{
  "num_key_value_heads": 4,
  "head_dim": 32,
  "intermediate_size": 512,
  "attn_scale": 0.177,
  "init_std_qkv": 0.0324,
  "init_std_o": 0.0,
  "learning_rate": 0.00943,
  "beta1": 0.95,
  "warmup_steps": 0,
  "final_lr_fraction": 0.0,
  "max_steps": 6070,
  "dataset": "wikipedia_en"
}
Each number is 128 + 24 x the weight over the matrix's rms, rounded and kept within 0 to 255. Layers, rows and columns count from 0. Numbers have three digits each.

# down: layer 2 MLP down (transposed), 512x128, rms 0.585, rows 219-243, columns 0-127
# up: layer 2 MLP up, 512x128, rms 0.297, rows 220-243, columns 0-127
down219:122123112117099158115142107109147098176194139130114080155106136103158161119107143116195129121122118156099112132100181149158151141119115137152116141147098128175102105117134129147127144113143147138084144135043172135099137075139137111165180149110145122176141122142125093078176108120141097116117127124110118128119149158140119079135129076141105152102143145120136105189103138174146126118063
up220:171105130113086111138100146156124091112063135186147091129138140163136116138067108157158127094166107148119100101166116097147117154154120135084141121188157149147131082152127112144095125121076116147129128153149147149111082139163156090112123118140106128089108116127105152149161136103126131070120117157114101158134143140123114136137176109154068162142145092100101124081139164109130124132152
down220:102164131137142122123146091142164073130172162107148160099112091106133141153141092120091154164075142120100120135131141141107169148091155136148121100125127138081124097131132158142145086161137169106095120147143101131087128090103106132146118118187138127143177170120097106087114124151068125151128099100150123100149134141119167103131144132185148083144114111126169132127121124146147125153067
up221:133151147157119107104121109166146118105149143112118128102121113132090132119123116175133101176133104122128153106122165169127077094152131093167101106146130138149128142169165101140127112147107115173138140127140142121128152149071162140123153111160134133095125132103125150145157149138137099106161159118106091103142113131149140139134151132128127146121133100127155147131098131113113102150070
down221:145121130120127124112101091120131153119136166153170175101114117148169148130178114170112115107151144189176137128136178134110115085127115135155138148116105129109131109123147159153104134150111127124111113165142130117077107139112108154119131148141152136099085143157087137168114157080129113123096138139117106140101129132129153111152140142118146126156113098058113101121119094137126101168130
up222:113139134067111127133164147147112136106126134136149145116137105127115164103184079094137143133094083177116131144118122145120121121135118112148124128141142073083141133124099145147122145133110154085087132122125116164055069127143164102081145124161143112127141168158152128153098137111106110160113122130112149110179098144123096144123100137136082070098148110111135134108098075156161138134120
down222:128114136124124091153127104144131128147133115134103153125118171163172143109116124125162123109150142123104115119140117124139116135122116099126103113121145137157142105099168138104155112096121150114138099109141165125094161166160103189073142103085154125110127128117121114167095051123116079115140091105110110136099167131156090140065121136107101123131139098073114158140154108094109148181142
up223:130056098106102129155108148115138148143147135116141133073099118144139171096080136149152133134106139128109104136133124143151088132144121108170111136089124144102125131124118132128122119146146118139065178093121145101155147159075129177112135114099140101143103144104127121144171137125134128132153141130129151115151126123107135141177132094182160096125121127114167084147110086137158135135123
down223:134151145109099101121139152133146094116159094135111118129150117123143094103093121114143078127118104136143143126126126129116114129141150186076093119096142079126118083111094164152134173139134100143144139137109097111103093169075120133133108166126088133120114168133164130097138139089113137193145117114124105119146111100138128119145166141124125163147119159118132096113160125102134115087120
up224:105126136098130075141088130117129087134077120160111133078131143168107070114143088102116080144142130174128117132154123121152119113077142131140160096122115145155146063076155123102139106124136108105128088194116129147175190114130124118139147168163104099176162149079154164145110121103119110087135169106118108171079153149143121145135077164127182112122081148143098132106123133136128094128154
down224:094106144093134131142118117098130095135094143125134100093108094116159181124138105084106100128077137125137136148145132060177118120087104132142127095132121106110101066151095092140133134107114122169127157135142125127145142120124152112113122143105140164165115179108099107129106116108105114094123159098123115141105177119125125158106137153146142155149118164145145124130116147112092118119149
up225:153164054150112103129111165191104117127122119115085160131162136100166153104186102106136135140133135103141155091114111097116142149118126127153108102094133107092096129107150161147134153148105087126129102106117100149136156179138131128128155155161142100118139114098133085149123076095088142155097105149113141121126136131116145104097124119144114140131154098119128113098160111115116142135125
down225:080157132133099152119151104142138171139154157118132077166117155112096095105113126091158120135124160178095117139154167121170120117139139171128154135131109130143116144099146134134135176103137144139101191119100140140113156095151126097129136126112166139164153086104156116085164109112125098137110094104114103132099196171131186138106120122149103168120122126090129102139116140139120118144142
up226:126133090152121095144143136129139075138116126146151079115191134114108099111128163101039130136085099115098108115107196130168138118130095081129117143135183114101121088096121086081149169161175138132103174092126115118127045150087144119109075092112111108124167181151128104140107177136120147125146091098137124127122115122133151161122155159134171134122132154118114106106112135148098129131141
down226:123112138108143133163131162124161105110152109113124104122133099095140108162119156163149130141154105127125156123137154133156131132137088142167169096108156105115085150159129140136121109100115091141116129082122110159134134146122108124110072115139150138142110136142108095104098156127135116157119084110108164131127144157117129173095180154133126172151090111101148128175167117134164111156178
up227:102128146116131104155145124128113109085086113135116154109155138168138182151102123104151122112133117175134142109104116133133111137110159140090148134119153123135085136104096158099112118134093164156132159132130132118089049165106127072101159121152101132118116130145166140134113166112142149134118162146131125129140091154165124066127135136080146139097110157169165117110137124172103136148135
down227:086137150175107138096124128138197117143094148162138124145149099081125113112172151199103160110151133180091151124128153119130098153140138169130120118075124129156135142161121152160145128139138179127132136075172110116151123132114103168112143124093140151150128122101132121145114130138157100128088159109128132122123118145161145126119102113121125089100116114100104196177167179141155141116122
up228:137092130112150145136109125162147130193156131102147099151135108106157133166111141117084158091097112124122103129108138109140099125105131149087122125136129135134121120126121117115112132131104124135109125129166143107167133113112114139097132135131113178130144187176154135164096090100116165106136145135152147129117145162167130115113127079165138127146121174134143151165151116121122135128105
down228:134091084180100208137139158153098095140153113153147117143121131106173099101141129145177126174121157127107101137111143125082141126114134157157107120165123162137135135161191154154142114125121129095143095163167126137110153103113125128098119133125142126118160099130125150125124161144159135097119097116150170121138118147101106101100101143135125142079126134130119144099114151134067134151136
up229:173127141084131093125160185082140134113103136144114124150141147073099093178143103105129186126092111117118116120106144115153141169169155163084151144174108105149122108100130092120123135101125114120168084121103147113144117136149149087112145135153115088083132135095160123083118173155085133155104120147160143077064108099135125160158128139129111150112173111141116171107150149144125121121125
down229:085141141112059100127128154112123118128091155143070133096116183087107129133126132116176087113136109133119134082152110081177112126090126096122097173098157133119136100140073125156129084128129157104145153120123083152142092195107112138129145119074118139104118122120095136139166146094102151121130115126157126143119133149128107134105108133143149128149144140164144106112138106133138129141130
up230:139117096092124127133117134146093074099109091112120136112143138090113132130168111124126091120158124141134077093165135140150094115078111161144140147143087152129145124133158109113079151118147160157090130098139126143105120116142114150082084112145074167131101117138129122140138133133178142129123119108145143096118108138142145141117171127103104125140108098122154162162134126108161144124062
down230:132112144137077103120150117106125094090147137141134126101098140115146105092116122109116123118129109119128147146120122151113114136080140141135129094088125094175121134153170118124124075140062102133114117135114118073160112172135091177105158112115126131117110169150135129108141117095154127126124116106117140095103116122093120148138113144078125141153142093127144123165134111106111123140143
up231:131113155167122138112195121150122088111113137128116144131117155122093136092140121125067082112138123140161154129164201135115091210136111128137097115103150136123147146133127105126123124095156098122079110117117166130106107155135102150094129123115141135168164133110174170112111166135150149134107120101166092125130063145111117150160133108091121120179152124102101101103114150126044118131114
down231:106155144122160130109139120117153094174099139181090134158126089083112117116107159137125136141122135126147121129130139146108124137144133096140118133092172122080119142134103093084093148073131120144181124155136137149116111124114121100130089122120163111144108083131101162137106154155078146170165109136088103162155122105132158127137114125091120158110112138109151122131135162144151106104141
up232:121150147122068063133121097139121125106122156134102130128136108111145104141099118104131097143140126150160155100154127107110130071117152080129117122135155097117137173135154134085139147166116126111124143098085087094122141147140131153156136110110113107134122114115169152149087158126111107127084083088148154113143109128114122129160148120132155100103112123122158165164139087145138124143148
down232:092144132110144142087140154080137148149143128147114129175119172147146113129124107092150109107137109144096135177132117141132113098125071172157120142095126156110123117117186122145115123147070141112124153130100155091097124109122110151140116140112093143137144146130120119147160103130128109120092090132115136172122113123096140121139110127089100123098170126079134086116126182146107158124156
up233:179151098116126122126122131174188096148126099113176140116186103149147136123072116128087146083103121124147085126104120103121146135146092131093107148090140115084172113131090111113144161155126136104141150129130138149122145126139106111170122102148092118133090167165147129095126131124137126154091121117159097107093119127135105104154147144124136147115132112168091125146136145132113124145121
down233:137144189110122137141156096069091142148084134164120127111152080102126133121089160139171119105126147105106104141176114127097098138124104153172141098110097178101091145088139119158141171136160135157119130148144119164150093167078142160132176173167097129167161141156111128115092139115172125128108101112103119090103093128146156093161129114129147146127155130116144133130178170148092096072151
up234:151117112124133112150153107122086115165122145130119145139138159084162144154153135102115101136220144114126153128105144088119148106132147143091169164158112150170126132128136107121120171104113134111154128100103102134134137134133137128141142111121092146110116107119113154105119129149184112150121129125152154107120130110116152084143167122097138120176135134105114148098151144112103111119152
down234:078100102136096106116114108135197141114107151146132121104130108129136119110134135123149106150058149125115124161108150168125090152075107094186113075131150139109127159131124113102141151134121079091127105114129102114093127147130105140080125107171152133122109135167124092120132131140137110132134099151154128156144122124118120158121128147130119140129110130118129106136115121150125119145116
up235:111106165146127127129084136121157111142170115114099143120148111081125184149111150155143164157137142132140122111105096151149138105101140120114126149105086101150139076137100095126107122138112117143122125135109145118104099158103094139147151127101119097156145122161139116112138081117131116109077128168144154136116108113131117141171117158136123107128139130111098134128108129135136133108112
down235:173103152160130135135119136148145108129140129109115135093146120130100146097130122100083110135147160142149087134128137150127114109096113129149089125098144088123145118143141150130127133133141095128122154128157132099147106140092061141067135147088115147141126113128119109089133089116139130137142125124128149164098122119104147160080129115080105152143132121159146149121111116108095136067119
up236:135112149102101131104135074163135124108120128098152131089091106177114169097109163113140100149107072114107142129091143105146123156160168150164117114137089130141123097120106104140118134107147085133113131102126102133113157122127133160121140142110167170149110082095179118122135146122134123136147159120150126141123145180104122141157141067114124126090137145120139123124148119097151137164138
down236:128146151175133136134121100088157106141144127162097083155161109073142152141115137114132145117101145121119079078142134132108068174107110112136129146111100113143154129124119146147163120137106148111145102117154132112119131154121113115136108191130082167096166143118167110079118133127138150136141117158113154105128178111121127138115154153119135133089117155112132135094128122128120144083104
up237:139045075147145117115155161120123118085139135140168126164135130173087170139127108135099154119113124103162151156153154116124150145144138140120183144130131101164175146120159133152155087096121140148142135124117154149128081119161080125117139140137091138125117153155158124132094114122181156167116141164125127103106109124125164144157146113129161101124148132094126099115141107147102121097101
down237:146176184116170143124108106146156078101120114136127135104101143084146052118135140102154129123119154139122150118092148092111116140120155089101099107124119121108111117146129167143102136142120089122128163149167151103072126129118160147159113114109153122106157117101106143126110107153095149183167121145119119108128169160095102137119133127153124127136139136135147102159086140136138132106098
up238:089107153148108179152146159114128137115132099108108159159175096160143094163155130182092202150127110108121137096146122130119090110094134096096171179174140142146129141146116117128152127113089121135111221123125168172117143083118160117101149141147113161087110128109144098095154170202085149143162130067146114126108133122103177153142161141100107135158089159142108114104121120160133088119135
down238:052165162123099075096123142133128148124135122141166122100136126077120114140122114069150112118113177121151100151131096143166130119150080103149134136131151083110131088141121100123145106112133110131118177154105111100094158162150123122127134123123115155141102139129112146108150096131118132101143117115155183112124127156107102089116150130150141104070122106168173127121136139140158161135133
up239:098150131103091133143147096132143158106118132145151152176123153124108131146116143132119128113136148149101113140138112117127159124127138134150173137164122106165106126116150109141146119083104134147131104119112107102119102163139163103119125132123106096154145140139127121126117114127134103101088101160143105107086120102151125121118151145131153102113134157149074139159159126113132153109093
down239:130098136153139162110104124124128107132126110098107142138107123135142131127123151150125096136146121129128158120139129128109103164132115109141121118108130147125170124150105150118157171123113083122146145145106114137142150120144125113136125093119108129101103135118106132156134128186154102149157095137137135146128150146102103171080125129151112145133145161084142166118146132109124102124084
up240:134156153160133120144100115148108126089148119068120178128135095143152093151125128146128133135084132126120130132140127110150134095141125144110125151154128127115185143139144159158125185138124107134138090125110114115138103158164117119145141104129138139170110124164085168143108138141094141125135109118160121121138141104142138130128083144121130101166098138148138139150107096149139108162129
down240:120114109113121142070122113143112148136136097137114113139128119138125166151086143142121114111126158077114153123151127157133111152109127127134188111123139062140152126132159138114152125112070158148190135103099137150121092120183099109140094123158098124114129106166098096127106124135102146151143160138122126130064133112110132148122144109144120108137128121144111171116105148142150162158131
up241:116145149130112093142116150125150170131095111115133162131101090109130106119092125126108104146179089114108144155113164108129141138125114144118093147154111131134191152206197130111168158128143063133131115099122134112107152140111093108163130135153097112142188122106137123128093113112126086135103106161160155159138127137090122111126131085170137167098109118118114144145153146119081139107131
down241:085128120117108115101101117120129134144150132125129080086096125124090102119147151131134121127115102154107129099103107160150081141093125160063160147133113114117128166123071140145115101117134187135116171121144162128129100173142155137155149142142090144140070177152132106152152138108103091077150130140119085147125132144110170089140137123163096086157097119120092150142127109129118140143164
up242:171147119127107093132070118114134168115137123118158087111083134107149166138131150170129132126133161110076142133130158142158130145126152160142137160154132103146069116132149123090153158145140109118054132146095128143147117119081166072105121114167118172163102145128132118127112110130147128123123185132142138138128109130118134125122134131139091137131117157140131130173168093160088126113112
down242:156118140101129126155115108132170124142149113112153116126114125078143166173098125112152122115119128105104165137131129154149100166150126123120109112149158108155128098081123143104147130064167126133145152109139124153105113138121101115131154105112095144139158130148100163115108116093138105112182124141083140107122126108115144163126188138110114147144157139148116133146170115124112103133118
up243:146122150150127139125132120113082103120095105111054138122179107121151122119101113125119112145137123137157146069124119126138106098127147141080094134125094155104144121103143126132091153122130145154110138152159129116105110100156138096117138089102126071094098105116115098168120155093125116130137106120094124125134119141133090119092155131135133141118200099108144140124123123146144115084102
down243:147111095118090099095135110146150096171113149127112171069073128138169181121132143100111124148114106108143098127151123130144130116129114123144137108114115156138102138145107104137124080101115164164090161115127151142121111099170072144137155140158112140165174147094153081155107142142150125106139136122110132077113134100163106133121108153116139127137092148110131148131147160153111127072108